Weights of a small transformer language model: 10297 steps.
Each number is 128 + 24 x the weight over its row's rms, rounded and kept within 0 to 255. Layers, rows and columns count from 0. The size above them is the row's rms in percent of the matrix's.

# layer 2 MLP gate, 704x256, rms 0.165, rows 218-226, columns 0-255
size [104  99 105  97  99 108 103  99  95]
[[146 134  81 136 113 113 162 126  98 151 123 126 150 168 127 108 136 134 134  68 134 136 129 120 104  73 123 150 126 139 162 118 117 144 142 119 118 144 122 125 103 136 191 125 175 162 101 130  98 149 111 139 142  78 172 147 163 123 113 113 121 158 189 170 124 147 119 122 106 135 114 148 146 136 118 135 137 139 171 130 189 133 138 143 122 134 166 133 135 166 114 146 100 116 166 155 137 100 117 147 139 105 171 114 108 130 115 159 104 154 104 140 169 120 135 122 162 124 172 157 125 116 143 119 125 149 113 170 137 113 160 127 120 109 126 163 125 116 157 138 153  99  78  99  88 111 172 132 129 128 101 118  84 141 126  96 111 132 120 143 128 140 122 127 111 143 135 122 134 173 158 137 141 124 121 150  93 133 133 153 133 146 147 122 185  88 114 104 162 128 113 154 131 119 165 133 141  83 107 117 140 131  84 143 118 150 144 138  93 101 150 152 162  85 146 174 161 129 106 143 136 143 138 124 147 115 109 112 128 130 108 150 146  98 157  75 171 148 160 150 154 129 185  92 118 153 100 108 116 100 164 146 107 116 182 115]
 [ 78  95 144 117  88  95 101  97 113 104 125 137 107 115 111 161 123 129 124 131  96  79 149 190 104 111 116  99 146 120 137 120 142  60  98 104 128  88 101 115 134 132 137 117 104 175 150  78 176  95  96 126 103 155 109 131 147 137 161  80 137 146 108 129 126 110 130 122 117  91 101 146 148 141 171 130 109 141 117 124 130 107 136 157 138 144 111 104 141 110 131  83 124 133 125 151 171 161 108 138 110 113 120 144  87 138 134 103 101 156 179  94 144 114 135 106 147 137 102 134 138 125 121 128 111 136  84 189 119 126 136  97 112 175 169 104 101 133 116 129 159 116  85 132 129 155 114 154 140 130 100  75 141 138 124 169 127  70 131 184 112 149  86 120 132 136 166 103 124 144 147 171 127 137 127 153  94  95 162 101 141 134 119 131 160 133  89 127 163 118 140 130 133  86 113 115 122 173 155 122 144 121 144 138 113 115 116 124 118 132 108  86 110 143 157 106 126 125  91 157 115 118 173 114 125  91 118 148 113 130  95 111 108 137 126 138 125 120 110  94 137 121 142 135 169 130 169 131 137 135  80 155 110 157 129 131]
 [142 134 121 127 179 154  99 124  93 108 138 140 146 123 143  63 137 127 151 150 164 115 141 135 143 146 101 158 135 131 119 117 146 121 102 125  72 125  45 142 119 116 121 122 103  95 134 148 126 132 135  88 100 134 137 120 120 101 123 116  89  98 131 158 103 127 152  92 121 127 172 146  99  82 108 102 171 118 135 143 138 148 168  90 154 129  99 134 117 108 135 132  76 131  97 126 147 148  76 135 131 125 165 113 135 175 129 110 150 137 100 151 124 106 136 110 153 111 148 124 121 142 104 153 145 154 133 163 134 123 100 116 140 152 130  83 126 174 110 109 135 110 118 123 130 114  91 146 159  85 107 116 155 144 137 138 116 154 136 111 125 130 159 119 157 136 127  96 122 166 141  84 124 111  58 160 150 167 162 111 100 119 186 114 143 123 134 144 157 123 148 107 135 113 155 144 160 122 132 135 159 132 103 128 104 157 182 126 145 149 139 101 108 161 116 116 125 133 122 119 113 122 157 142  94 121 130 125 150 150 144 143 121  86 109 131 118 134 143 139 173 185 105 183 113 146 139 130 164 149 192  95 161 155 154 139]
 [145 153 110 131 140 158 154 140 117  98 143 117  99 144 177 155 147 133 114  78 160 143 141 147 109 104 133 144 127 139 127 109 113 163  87  92 117 148 122 146 137 107 141  99 145 154 124 125 128 146 152  98 113  92 121 119 153 126 141 109 111 120  97 125 153  99 115 131 120 116 127  78 124 141 105 113  99 128 145  82 112 175 101 150 131 154 145  93 110 149 118 176  83  96 112 152 131 143 125  89 100 136 163 106  82 122 115 156 116 139 140 139  93 110 146 105 157 158 113 128 172 117 149 108 153 124 119 113 131 154 119 168 104 148 136  95 188 141 103 114 102 144 126 125 181 120 127 125 119 168 123 111 152 111 128 121 166 131 135  66 118 149 127 135 184 119 117 133 151  54 141 100 131  97  90 117 115 123 123 156 111 117 126 117 113 129 115 164 108  72 132 117 112 139 121 130 118 102 127  90  77 128 110 157 166 105 166 148 112 135 104 123 113 123 121 183 118 107 115 123 133 119 110 141  85 155 107 154 134 137 156 140 106 176 159 128 123 156 134  76 118 109 138 152 160 160 136 120 109 106 179 150  93 166  93 132]
 [122 172 131 106 176 176 154 150 107 104 112 131 172 127 176 123 142 151 159 127 133 152 150 112  90 167 130 118 154 103 103 126 109 123 134 124 131 110 138 138 140 130 144 154 147  96 114  88 117 134 122 175 130  94 105  93 129 121 132 161 127 132  94 133 198 180 141 118 131 128 149  92 101 151 161  94 101 176 156 104 109 148 186 117 135 127  77 124 156 159 134 165 130 135 112 125 109 114 132  69 153 123 116 156 183 107 137 104  87 130 137 104 104 158 106 161  81 134 105 114 151 133 116 143 160 133 103 108  90 154 145 106 102 141 137 119 150 141 167  82 164 136 170 121 113 111 144 123 115 123 163 124 141 114 149 120 105  97 160 130 100 119 157  75 116 112 125 119 133 141 132 111  79 115 175 139 112 151 133 145 167 145 148 173 113 146 127 125 141 137 138 114 127 137 139 172 127 154 122  95  94 134 138 150 116 145 121 114 137 104  84 111 114 122 104 101 146 168 140 128 149 106 111 116 122 124 165 110 149  98 131 134 146 146 109 107 117 129 120 106  78 158 125 141 125 180 122 131 157 143 134 131  98 102 106  98]
 [149 145 103 175 120 111 124  71 118 117 137  84 116  87 130 143 138 130 155 128 170 174 132 128 142 138 140 135 125  76 158 100  99 130 112 189 133 144 114 154 142 112 134 130 107 116 114 139 113 126 132 123 151 185 147 162 125 129 140 144 139 115 113 134 133 148 131 121 117 141  81 142 113 123 135  73 132 107 140 153 111 160 141 119 190  89 148 102 119 143 121 131 143  92 144 146  95 183 152 149 140  95 110 107 107 122 129 104 105  88  99 121 130  99 113 147 108 121 123 130 155 166 105  95 162 124  69 142  97 130  80 145 138 129 113  87 126 122 100 124 158 136 126 127  84 148 144 134  91 146 133  99 126 128 136 102 120 132 164  99 140 137 101 115 138 124  89 121 133 116 149 129 139 119 120 100 120  95 135 138 123 170 114 143 143 123 135 114 152  73 158  79 104 188  93 124 143 166 129  99 151 156 122 169 131 140 139 120 131 138 108  95 115  99 117 148 158 153 100 144  96 146 116 136 132  95 167 161 135 104 142 145 150 137 118  75 109 143 131 137  92 172 170 106 128 100 125 150  90 102  97 142 109 144  81 156]
 [130 154 139 155 141 148  93 129 111 118 130 120 124 115 171 137 127 164 176 116 153 170 143  88  86 115 109 168 155  95 122  84 148  66 103 157  89 122 137 131 159 144 141 135 183 142 131 143  80 120 141 130 126 161 101 127  99 191 111 123  97 166 163 131 143 131 138 130 116 164 117 156  77 115 140 136 137 134 109 139 162 107 115 171 138 138  97 137 167  92 157 158 128 106 118 130 106 125 121 134 144 105 135 101 151 158 162 124 140 149 127  99 134 170 120 120 143 152 105 142 104 144 132 150 144 113  81 142 127 119 103 116 134  96 130 142 117 152 136 128 133  99 166 152 124 131 111 124 105 110 215 125 137 134 120 179 111 118 136 130 108 137 144 151 133 155 103 138 129 135 143  98 142 117 143 149 179 159 128 159 148 124 133 175  78 143 104 112 135  87 126 119 148 141 138 101 137 149 106 135 128 123 155 117 125 137 137 119 142 103 111  84 152 180 148  73 129 128 127 111 133  86 166 103 126 114 146 135  78 153 139 150 121 128 107 114 133 156 135 148 126 151 156 151 150  90 152 136 101  57 117 143 112 106 126 114]
 [173 144 152 160 112 156 111  80 124 129 121 107 109 170 143 100 116 146 116  87 133 106  90  96 142 161 167 144 118 165 114 151 131 142 137 120 132 134 130 142 134 123 168 147  86 119 158 114 113 125 116 118 176 108 153 146 124 135 110 130 159 146  75 133  82 179 142 190 135 109 145 116 109 136 125 131 141 152 133 141 111 117 109 133 129 148 101 178  87 113 143 139 144 106 145 142 117 141 138 159 134 140 107 143 132 149 142 133 133 132 113 111 133 157 172 133  84 124 127 162 133 165 102 173 109 150 147 137  97  91 103 129 121 105 148 125 135 128 144 155 121  95 138 121 124 119 144 136 102 147 140 119 120  98 114 136 106 140 116 143 172 132 150 137 178 132 115 154 112 168  89 123 102 111 130 110 128 147 131 117 110 102 143 173 137 123 100 126 149 101 104 117  95 121 129  82 206 159 105 155 159 140 109  93 132 166 157 149 141 145 135 112 142 113 114  98 148 151 144 120 144  97 105  99 129 161 129 177 151 145 101 192 134 135 143 116 136 121 154 138  84 161 188 151 177 131  81 134 120 121 184 139 167 120 131 110]
 [145 122 118 140 119 173 142 128 130  82 147 121 118 129 137 101 170 128  92 126 141 129 131 134 156 150  90 121 112 119 155 137 108 123  97 151  95  99  93 118 158 115 157 143  61 127 104  97 133 129 139 116 164  83 127 107  80 123  96 151 142 156 161 133 102 145 132  91 134 111 154 146 108  94 135 152 127  95 136 100 171 131 124  97 111 139 128 148 104 131 151 132 129  82  99 141  89 131 134 132 110 103 123 133 194 137 136 137 106 136 104 125 117  95 145 114 119 129 148 135 130 135 103 101 139 126 125 118 157 165  75 150 139 166 119 115 181 114 137 144 144 112  72 147 129 130  92 155  88  78 123 135 170 128 106 141 162  62  94 135 102 111 149 157 131 136 101 114 150 111 160 157 154 126  72 125 132 115 126 120 139 109 140 122 128 124 138 132 151 127 135 146 100 128 130 135 131 169 107 123 106 147 174 125 127 146 156 179 134 134 101 180 105 142 146 101 169 150 113 135 140 144  64 133  89 145  93 117 121  80 118 174 110 152 155 146  90 133 125 148  72 115 134 106 130 115 127 150 124 170 151 148 137 132 109 143]]
# layer 2 MLP up, 704x256, rms 0.168, rows 218-226, columns 0-255
size [ 98  99  97  95 100 102  98 107  98]
[[126 115  87 110  72  94 115 122 127  63 104 163 148 150 124 115 132 121 136 120 133 107 111 105 108 159 161  99 123 113 124 124 137 132  90  89 140 120 136 119 131 136 125  97 105 112 110 152 127 134 162 143 145 120 149 112 111  99 165 153 100 115 110 140 132 213 152  98 130 137 155 108  74 149 129 100 130 135 115 115 147 124  88  97 109 120 107 101  91 130 144 174 120 100 154 129 136 150 119 120 106 123 120 130 131 113  84  87 125  83 164 158 180 118 131 143  94 165 152 131 122 146 115 127  83 141 139 152 128 180 116 120 104 158 108  89 156 161 138 128 128 145 120 131 136 137 157 121 119  97  67 117 111 162 104 130 141 102  93 161  95 113 124 131 129 101 146 118 114 115 100 114 109 154 137 139 120 127  82 109  93 144  85  94  94 113 110 116 116 146 177 139 124  78 130 109 116 164 141 124 107  96 136 163 107  99 103 145 131  81 130 115 160 143 157  85 134  89 129 121 138 103 103 144 104 101 112 108 115  99 159 134 150 143 139 153 127 127  92 141 108 123 123 124 108 116 146 112 151 101  85 147 184 134  93 110]
 [129 115 176 140 136 116  69 121 116 129 123 119 156 141 137 126 105 132 133 125 132 102 123 128 124 124  98 109 137 112 134 125 105 123 108 147 131 153 189 107 125 122 129 109  93 118 107 148 141 140 135 125 119 141 106 124 119 168 139 151  91 115 136 150 103 140 152 116 101 139 139 132 186 153 136  87 139 103 112 153 123 128 129 101 143 135 133 125 120 148 105 153 120 105 107 101 105 167 139 128  92 114 112 154 139 115 173 138 144 186 126 109 151 157 126 125 154 162  85 154 173 100 138 139 119 145  89 154 123 162 103  82 146 123 115 124 126 124 133 141 104 126 103 161  63 120 121  72 102 110 113 149  98 110 158 145 157 137  87 158 157 126 170 115 119 141 141 117  64 145 125 166  99 143 126 116 123 118 116  93 150 123 107 135 175  85 133 152 112 136 140 141 108 115 123 172 133 123 125 124 136 146  76 142 133 107  95 122 159 193 167 170 154  96  99 103 124 103  98 107 123 158 100 158 190 141 151 119 172 140 176 101 115  81 142 148 174 130 139 151 149 128 182 113 127 118 151 117 128 101 122 146 144 109 116 150]
 [158 180 146 145 113 157 128 167 146  83 124 139  83 139 150 137 112 149 151 121 111 152  68 119 105 106 166 108 138 152 145 160  94 101 116 136 114 112 152 143 120  97 113 133 131 143 112  96 136 123 171 111 162 181 153 131 137 107 109 142 138 127 152 155 149  89 140 135 170  99 123 135 136 114 124 160 171 127 120 155 174 123 113 103 122 125 128 122  75 156 134 134  72 161 126 159  84  71 137  71  94 131 182  94 119 139 140 118  97 117 120 100 130 141 114 119 134 150  92 102 106 110 131  97 103 134 151 150 153 117  99 125 135 119  98 124 136 127 120 121 169 163 116 156 110 120 113 113 128 122 141  62 106 137 101 111 164 126 122 136 154  93 134 128 138  99 150 160  78 103 135 133 176 118 131 147 161 130 114 117 135  97 118 153 120 102 121 125 118 124 125 114  91 139 103 107 134 138 142 168 164 145 126 124 111 140 121  96 173 127  91 133 156  99 130 144  92 141 127 158 179 138 123 108 165 106  99 185 153 180 119 122 116 147 162 105 145  91 111 144 142 143 126  93 116 127 114 129 136 144 129 125 131 164 156 132]
 [129  87 137 148 137 106 147 157 156 142 111 142 118 137 108  95 167 138 136 118 123 146  93 148 158 144 136 107 159 121 140 145 152 105  99 135 115 166 130 105 116 160  73 124 132 131 124 136 152 119 112  85 175 124 126 114 128 151 109 101 141 167 152 119 106 103 121 158 143 129 115 135  94 126 135  92 142 120  90 119 135 148 108 159 139 142 170 105 104 107 134 155 115 141 135 147 127 126 127 152  46  85 123  92 121 111 136 106 120 104  95 140 104 115  79 126 127 163 101 169  98 194 101  99 144 127 166 116 107 121 107 135  95 148 148 140 127 120 125 138 137 119 114 138 127 123 107 146 159 106 101 124 121 115  64 107 154  96 127 146 147 159 132 132 110 147 153 134 154 127 145 129 102 122  76 144 151 125 112 157 172 131 126 157 170 102 188 129 131 130 124 101 104 112 114 129  98 124 147 150 158 122 104 130 172 129  86 106 131 123 149 136 146  98 141 177 133 176 163 125 124 148 169 155 109 139 117 156 116  80 105 191 152 140 104 147 169 147 144 129 138 151 177 105 151 150 170  95 162 123 138 154 107 148 138 133]
 [ 79 102 107 101 109 132 145 124 135 121 105 123 112 150 146 134 147 134 148 132 138 134 127 160 125 120 113 141 190 138 111 144 132 137 127  87 119 125 142 153 108 119  71 120 126 135 126 103 141  87 148  92 131 159 113 133 145 136 157 112 168 152 100 132 102 120  96 146 138 103 149 110 126 144 139 178  87 119  73 162 131 128 108 146 152 143 128 143 103 138 141  82 125 121  84  93 147 151 107 136 127 103 118  66 113 100 127 135 163 152 153  96 101 135 107  90 127 107 127 105 117 128 123 127 105  95 113 104 127 114  98 166 130  98 156 122 123 154  93 121 111 122 170 115 113  86 128 107 116 132 116 130  91  93 132  70 146  57 131 126 131 152 135 121 139  96 147 138 104 107 109 148 107 109 155 132 129 133 110  83 130 115 117 159  92 101 151 130 107  97  86 115 115 146 117 137 126 129 146 152  77  98 125  98 135 115 147 116  91  81  98 144 138  64 179 145 112 130 119 115 111 143 140 139 159  93 152 164 175 126  70  86 144 131 125 159 164 113 165 135  75 153 131 111 157 111 107 125 126 122 136 133  90 142 147 124]
 [161 142 142 127 121 126 114 158 155 137  98 142 136 117 176 138 215 159 156 160 120 139 117 115 128 133 129  75 166  89 132 116 119 143  99 125 156 159 114 137 159 142 105 131 149 116 144 157 127  81 135 137 153 148 143 124 107 111 118 159 128  95  75 121 121  56 165 143 161 172 171 112  94 145 130 142 135 121 120 116 137 142 107 133 102  80 134  96  84 157  85 117 153 166 151 116 122 117 127  86 150 140 138 124 147 129 100 129 114 100 152 164 155 130 109 137 182 132 119 120 137 148 108 102 118 145 138 133 113 151  90 158 152 161 105 103 128 112 138 127 116 144 173 119 173 123 128 161 122 158 135 160 129 138 101 148 157 134 128 117 123 132 128 100 171 140 121 141 139 125 172 112  84 134  88 141 153 178 153 122 127 110 154 180 123 147 128 135 134 112 142 103 104 145 144 111 120 110 122 152 101 112 116 142 157 125 134 163 157 151 112  95 126 110 115 126 142 169 183 105 104 119 114 120  91 107 101 120 130  93 126 157 125 157 108 116 113 142 128 128 126 103 110 140 131 103 107 147 123  92 161 116  82 110 123  59]
 [116 108 129 125 108 121 123 118 118  89 119 101 162 136 104 113 198 122 104 195 127 112 116 152 127 140 137 130 149 112 120 143 204 140 124 131 127  99 161 141 106  99 116 121 167 163 109 107 113 101 113 125  89 125 122  97  95 126 123 106 140 116 145 136 136 144 147 111 120 102 123 126 109  98 172 136 139 140  78  96 121 120  69 103 139  97 126 136 168 110 166 109 142 159 105 171 136 131 150  90 129 106 137 147 124 118  73  86 122 122  93  92 132 122 119 116 168 118 117  83 124 155 119  88 147 157 122 154 129 112 111 116 134 126 127 162  97 113 111 104  66 107 117 144  89 110 125 134  95 118 171 123 139 142 113 120 136 143  84 140 167 124 141 197 112 116 106 102 112  99 156 122 128 118 120 127 145 122 119  95 147 190 147 159 104  87 146 145 114 162 143 149 129 121 121  67 116 137 114 113 158 141 142  98 146 140 102 114 119 123 121 181 126 160 139 151 154 167 139 132 100  99 119 175 144 115 115 123  98 136 142 122 148 142 135 105  97 140  82 129 101 124 109 125  83 136 137 142 107 138 125 126 135 108 166 100]
 [124 151  97 147 139 108 153 100 126 160 129 105 113 123 121 100 105 113 120 119 167 113 131 138 123 142 108 105 131 138 130 134 131 103 141  91 148 123 154 104 118 157 119  79  76 139 119 163 160 146 120 138 128 117 197 114 162 100 148 134  83 137 104 153 108 163 135 126 118  65 156 151 118 153 147 132 100 138 127 136 144 131 107 121 144 110 180 156  95 105  96 160 143  80 121 124  93 134 114 136 117 158 182 107 100 162 137 148 127 164 114 123 113 139  90  83 106 110 139 117 123 147 161  88  93 155 159  91 124 110 100 127 148  81 107 134  82 106 110 111  77  75 100 125  91 102 154 123 125  96 111 152 112 187 118 136 145 121 111 119 135 137 117 124 124 121 112 119 122 148 128 106 164 136 122 172 173 172 167 109  98  89  92 126 121 118 118 127 120 152 147 138 108 104 113 139 123 109 138 109  83 112 119  90 128 147 121 149 108 136 147 169 135  91 130 144 172 171 109  81 133 101 131  97 155 143 127 148 168 128 120 112 127 171 112 138 125 154 149 162 115 148  94 105 152 120 146 107 135 154 136 140 129 144 153 127]
 [114 154 125 118 107 139 150 116 159 116 102 153 112 109 108 147 145 151  85 110 136 128 148 128 124 104 136 125 124 136 116 110  90  83 167 120 103 133 118 129 121 118 103 106 155 151 106 155 154 141 167  60  71 127 123 143 117 142 138 140 126 160 141 129 125  57 199 106 137 153 136  80 171 128 112 119 120 148 148 156 101 147 113 109 168 125 118 105 135 122 118 130 183 122 131 125 106  88 120  82  89 145 104 143 114  89  92 113 109  95 130 160 113 152 107 156 132 141  60 135 122 153 104 135 143 111 111 147 123  87 145 135 142 153 132 149 120 150 159 112 137 154 153 110  84 143 153 145 117 144 151 136 109 115 165 106 110 115  92 125 147  88 178 121 122 129 161 141 136 123 121 106 112 123 158 155 117 133 152 149 179 127 107 139 128 121 125  95 165 137 107 116  97 152 124 151 138 160 154 137 138 116 101 159 142 139 144 141 174 118 133 101 125  97  81 166 121 129 119 153 130  94 119 158 114 111 151 160 121 149 132  62 136 106 123 121 158 126 166 109 130 116 106 131 110  85  98 118 145 119 148  57 134 136 107 129]]
# layer 2 MLP down (transposed), 704x256, rms 0.143, rows 218-226, columns 0-255
size [ 96 102 103  96  96 101  99 109 108]
[[114 104 115 148  99 143  93 132 150 141 135  48 101 166 180 140 144 155 142 174 110 119 139 157 123  91 106 106 119 166 115 121 134 119 114 109 120  96 123 150 122 158  80 128 153 115 140 138 121  88  80 109 112 157 103 104 111 151  71  94 118 113 116  89 140 142 107 123 141  94 103 139 128  88 153  70 135  92 108 163  92 131 122 130 149 123 132 110 128  86 119 104 129 131  78  96 148 155 144 154 123 139  77 103 172 153 158 143 171 112 133 141 100 163 120 145 100 126 120  76 156 147 113 100 144  93 126 131 110 145  99 116 135 132 148 124 113 127 143 132 106 114 142 114 144 136 134 120 137 140 133 154 127 112 130  99 172 157 111  79 134 146 173 132 138  93 121 122  93 118 124  85 111 101 113 136 166 122 176 114 121 135 147 136 116 144 122 144 132 104 150 136 101 139 148 134 129 128 147 107 118 129 133 144 140 147 138  95 142 152 140  77 114 140 135 137 151 136 105  94 149 152 120 127 115 156 125 125 194 145  97 152 115 163 115 129  95 104 154 143 106 138 124 154 130  90 172 115 171 194 111  86 136 110 123 131]
 [129 139 110 111 115 124 146 199 120 126 110 116 134 136 123 129 122 162 131 116  92 122 118 141 141 132 150 171 124 117 140 150 130 132 115 107 122 154 150 132  76 106 113 167 140 171 157 132 147 181 108 103 101 127 154 140 146 145 143 134 175 153 109 102 116  95 148 115 109  96  85 150  95 128 106 158 107 115 117 157 170 136 162 170 140 127 121  99 132 148 158 120  97 104 153 124 162 146 129 109  99 134 135 173 145 107 136 109  94 148 114 101  98 124 177 148  96 151 169  79 112  83 166 160 124 129 118  99 143 112 120 140 173 144 172 141 115 110 122 113 137 168 101 114 119 139 104 166 151 125 151 101 143 120 157 114  83 130 115 148 129 170 132 134 107 174 166 110 143 142 170 128 129 146 137 136 117 148 115 117 165 145 116 133 134 164 137 111 127  86  85 118 170  94 140 153 155 143  81  77 133 101 136 106 108 118 121 116 153 115 138 119 160 141 154 120 126 157 122 135 113  85 138 155 180 128  96 109 123 149 123 134 129 120 117 163 132 138 136 147 157  77 151 165 110 107 135  73 130  86 116 136  86 136 145  99]
 [121 116 101 144 168 117 156 111 133 132 153 124 134 119 136 114  65 125 132 117 125 155  93 101 108  96 156 135 150 122 141 152 158 123  96 159 124  92 111 104  99 126 150 139 129 144 122  93 159 132 109 154 146 160 149 144 117 106 170 147 122 124  99 138 156  98 139 130  84 146  64 171 101 175 111 123 122 150 163  82 115 104 160  97 108 160 152 104  91 173 164  97 118 129 120 144 119 111  80 136 131 140 126 158 123 140 143 111  56 101 141 119 112  90 107 116 127 127 109 124  80 119 131 152 151 157 168 130 141 106 128 138 158 135 148 124 132 105 115  94 131 148 144 132 144 108 108 138  79  71 117  94 107 126 134 123 140 152 123 174 155 104 100 153 131 109 108 191 123 116 128 100 127 131 101 112 115 123 103 160 114 111 112 116 111 132 121  96 170 160  83 156  79 164 150 115 141 111 123 164 139 129 131 212 133 133 127 139 136 131 155 160 110 156 171 157 143 140 154 112 102 120 104 142 106 102  95 118 115 136 133 151 125 131 134  97 127 107 117 129 121 111  82 119 111 153 108 136 128 133 124 150 111  92 148 133]
 [135 162 135 131 176  93 139 166 104 141 120 152 125 125 144  97 151 161 120 141 114  84 128 145 137 128 109 117 128 154 170 136 131 116 146  97 145 141 134 128 116 118 120 132 130 151  90 139 175 163  84 118 123 134 116 115 142 139 106 131 121 130 143 140 125 149 117 111 174 124 118 116 192 196 100 127 118 145 149  72  96 206  97  94  97 105 133 153  80 110 131 153  96 167 121 124 131 134 119  97 116 107 139 108 110  95 115 111 105 162 112 114 115 131 115 124 144 164 111 133 130 131 134  69  97 145 141 133 180 138 157 119 121 129 131 142 130 140 118 133 102 135 120 142  96 122 127 121 163 135 111  67 108  97 104 124 131 126 140 112 119 116 118 140 134 128 116 112  98 107 120 121 145 107  70 151 148 124  86 121 120 106 100 119 110 116 142 115  90  97 120 116  94 132  76 146 132 160 152  91 107 172 101 135 182 114 121 198 144 109 134 108 115 106 162 149 120 136 105 112 102  98 150 107 140 186  99 138 164 125 151 146 146 128 157 149 111 133 150  97 166 115 175 135 159 131 137 139 144 124 153 146 115 175 105 123]
 [134 153 131  97 149 130  95  75 106 101  80 148 110 105 116 139 164 153 183 146 156 179  56 127 115 134 131 135 157 103 138 142  92 118 137 102 101 114 157 138 117 113  98 123 107 123  94 120 114 124 138 130  93 133  95  94 135 117 111 169  83 149 171 143 105 149 135  83 111 119 129 103 148 162 125 146 124 119 129  96 108  73  92 144 136  99  82 130  82  87  98 103 138 107  97  93  96 149 144  98 134 148  72 130 157 131 128 140  99 108 118 116 110 107 134 146  91 140 131 145 144  86 140 124 144 101 172 119 172 131 100 118  95  91 122 120 130 108 100 124 166 149 106  94  99 107 153 138  87 119 133 103 129 113 138 119 136 126 129 106 133 146 111  98 109 104 131  98 130 128 120 134 116 110 113 115 122 123 115 108 184 170 129 136  69 126 126 148 184 105 154 148 110 105 128 131 102  85 147 125  82 118 115 159 110  96 152 148 147 121 135 160 123 134 114 115 101 112 141 142 118 120  76 135 139 133 133 112 169 138 135 100 131 146 121 106 140 169 127 102 110 160 137 180 159 123 104 134 133 132 135 130  90 131 133 125]
 [147 154 142 120 143 141 138  97 113 140 170 126 139 127  79 122 111 143 110 134 191 141 100 162 104 129 112 109 147 163 149 119  92  97 117 147 111 117 114 113 125 141 129 118 153 135 159 124 190 121 105 114 110 142 116 151 122 139  94 126 155 168 112 155 179 148 123 151 112 144 137 139  90 181 161 124 155 132 147 111 118 155 124 139 117 141 110  99 151 170 132 152 118 138 151 168 153 143 120 154  89  91 140 157 143 114 119 125 124 140 126  80 131 139  96 137 120 104 124 141 144 110  89 150 193  93 146 154 159 178 121 135 153 134 128 126 149 117 120 110 110 113  93 136 136 107 139 124 181 155 118  60  96 132 115 139 148 144 141  88 164  86 165  97 141 142 128  74 145 160 135 104 113 126 140 129 139 162 129 153 119 128 101 157 153 173 100 109 139 100 106 136 120 105 112 108  99 158 126 126 144 138 135 137 159 126 125 141 143 139 156 143 106  95 157 107 103 120 114 133 131 150 107 101 129  73 160 123 174 103 117 108 141 133 155  92  89 136 117 139 107  90 146 161 109 115  84 113  95 128 171 145 179 125 103 159]
 [107 153  91 138 149 160 115  90 133 139 112 114 133 103 109 106 145 152 125  95 125 154 157 142 130 160  88  72  84 140 173 163 156 114 126 128 123 163 102 117 142 120 134 111 151  77 166  85 150 118 156 146 144 118 121 127 165 181 108 170  71 121 138 182  97 134 152 112 101 116 140 140 156 130 152 147 128 166  89  97 141 135 106  91  86 183 130 120  99  87  92 127 188 125  99 131 136 119 108 107 109 102 139 116 110 143 116 139 150 142 142 125 132 100 161 120 152 147 108  86 153 128 125 108 124  92 158 107 153 142 123 126 112 120 138 138 175 108 134 148 154  88 110 144 146  97  98 133 149 139 130 105 115 101 120 144 133 148 103 107 109 139 133 136 157  82 152 112  84 137 123 151 127 127 100 114 141 139 144  94 120 149 150 120 136 130 140  88 121 118 104 162 134 133 107 133 156 137 153 118 145 122  65 149 153 102 127 110 139 130 141 153 141 118 121 140 135 165 107 118  92 153 131 111 153 124 154 157 118 119 127 133  87 187 151  93 120 122 170 112 129  70  81 127 130  95 109 107 110 148 137 126 128 150 127  87]
 [109 103 114 109 142 144  89 122 166 116  90 145 143 137 150 163 134 115 113 102  84  80 158 140 128 119 133 122 186 145 156 122 126 203  93 154  90  79 151 168 145 109 152 139 163 161 116 102 102  85 140 119 159 147 106 133 114 193 120 117 175 125 146 133 141 137  87 122 128 172 139 145 118  92 135 140 138  93 137 118 147 116 125 149 116 127 122 114 142 174 112  89 176 123 105 114 117 122  92 148 139  86  99 143 130 128  98 133 133  81 119 135 112 128 164 123 152 111 153 127 106 137 124 129 131 121 146 139 156 177 115 140 156 166 155 127 146 131 157 152 175 149 123 135 185 130 143 146 142 142 112 140 159 111 128 162 134 105 119 148 137 143 125 115 127 132 131 136 125 104 134 140 142 158 122 137 107  89  99 158 108 133 113 105 118 177 139 113 121  84 122  95 145 124 134 108 132 158 148 196 126 128 104 147 108 107 140 137 123  99 126 115 148 121 157 116 118 136 180 163 155 139 134 131  85 138 161 123 109  99 137 150 112 111  75 110 132 117 103 186 148 100 161 112  96 145 127 139 103 125 146 110 120  89 118  91]
 [113 123 122 120  96 133 138 119 101 125 129 120 136 150 123 148 172 137 133 142 144 132 105 135 175 112 108 119 124 129 160 157 104 112  79 130  92  73 111 144 161 107 129 123  67 120 108 108 112 140  85 167 153 102 145 132  99 171  97  82 121 121 119 140 135 151 109 162 152 105 140 156 121  95 160 158 147 106 128 121 167 150 163 132 122 117 137 153  91 132 140 105 110  79 126 115 141 108 132 161 141  96 156  96 174 100 140 126 154 140 126 137 150 123 176 128 136 138 130  93 149 140 104 127 130 125  99  96 172 123 113 152 120 154 113 108 133  82 133 133 157 110 113 119 164 129 103 168 125 107 146 172 150 111  90 136 138  92 111 145 138 109 137 145 146 148 153 144 142 107 148 130 149 121  87 123 130 117  99 124 115 107 147 171 164 101  99 145 160 187 152 158 100 112 150 123  98 137 150 140  99  98 175 106 128 185 143 137 135 123 126 164 128 127 153  98 140 156 142 148 110 156 115  96 127 129 112 119  95 106  93 164  93 160 153 101  97 132 126 151  92 129 144 153 143 162 141 178 152 149 156 131  97 110 165 176]]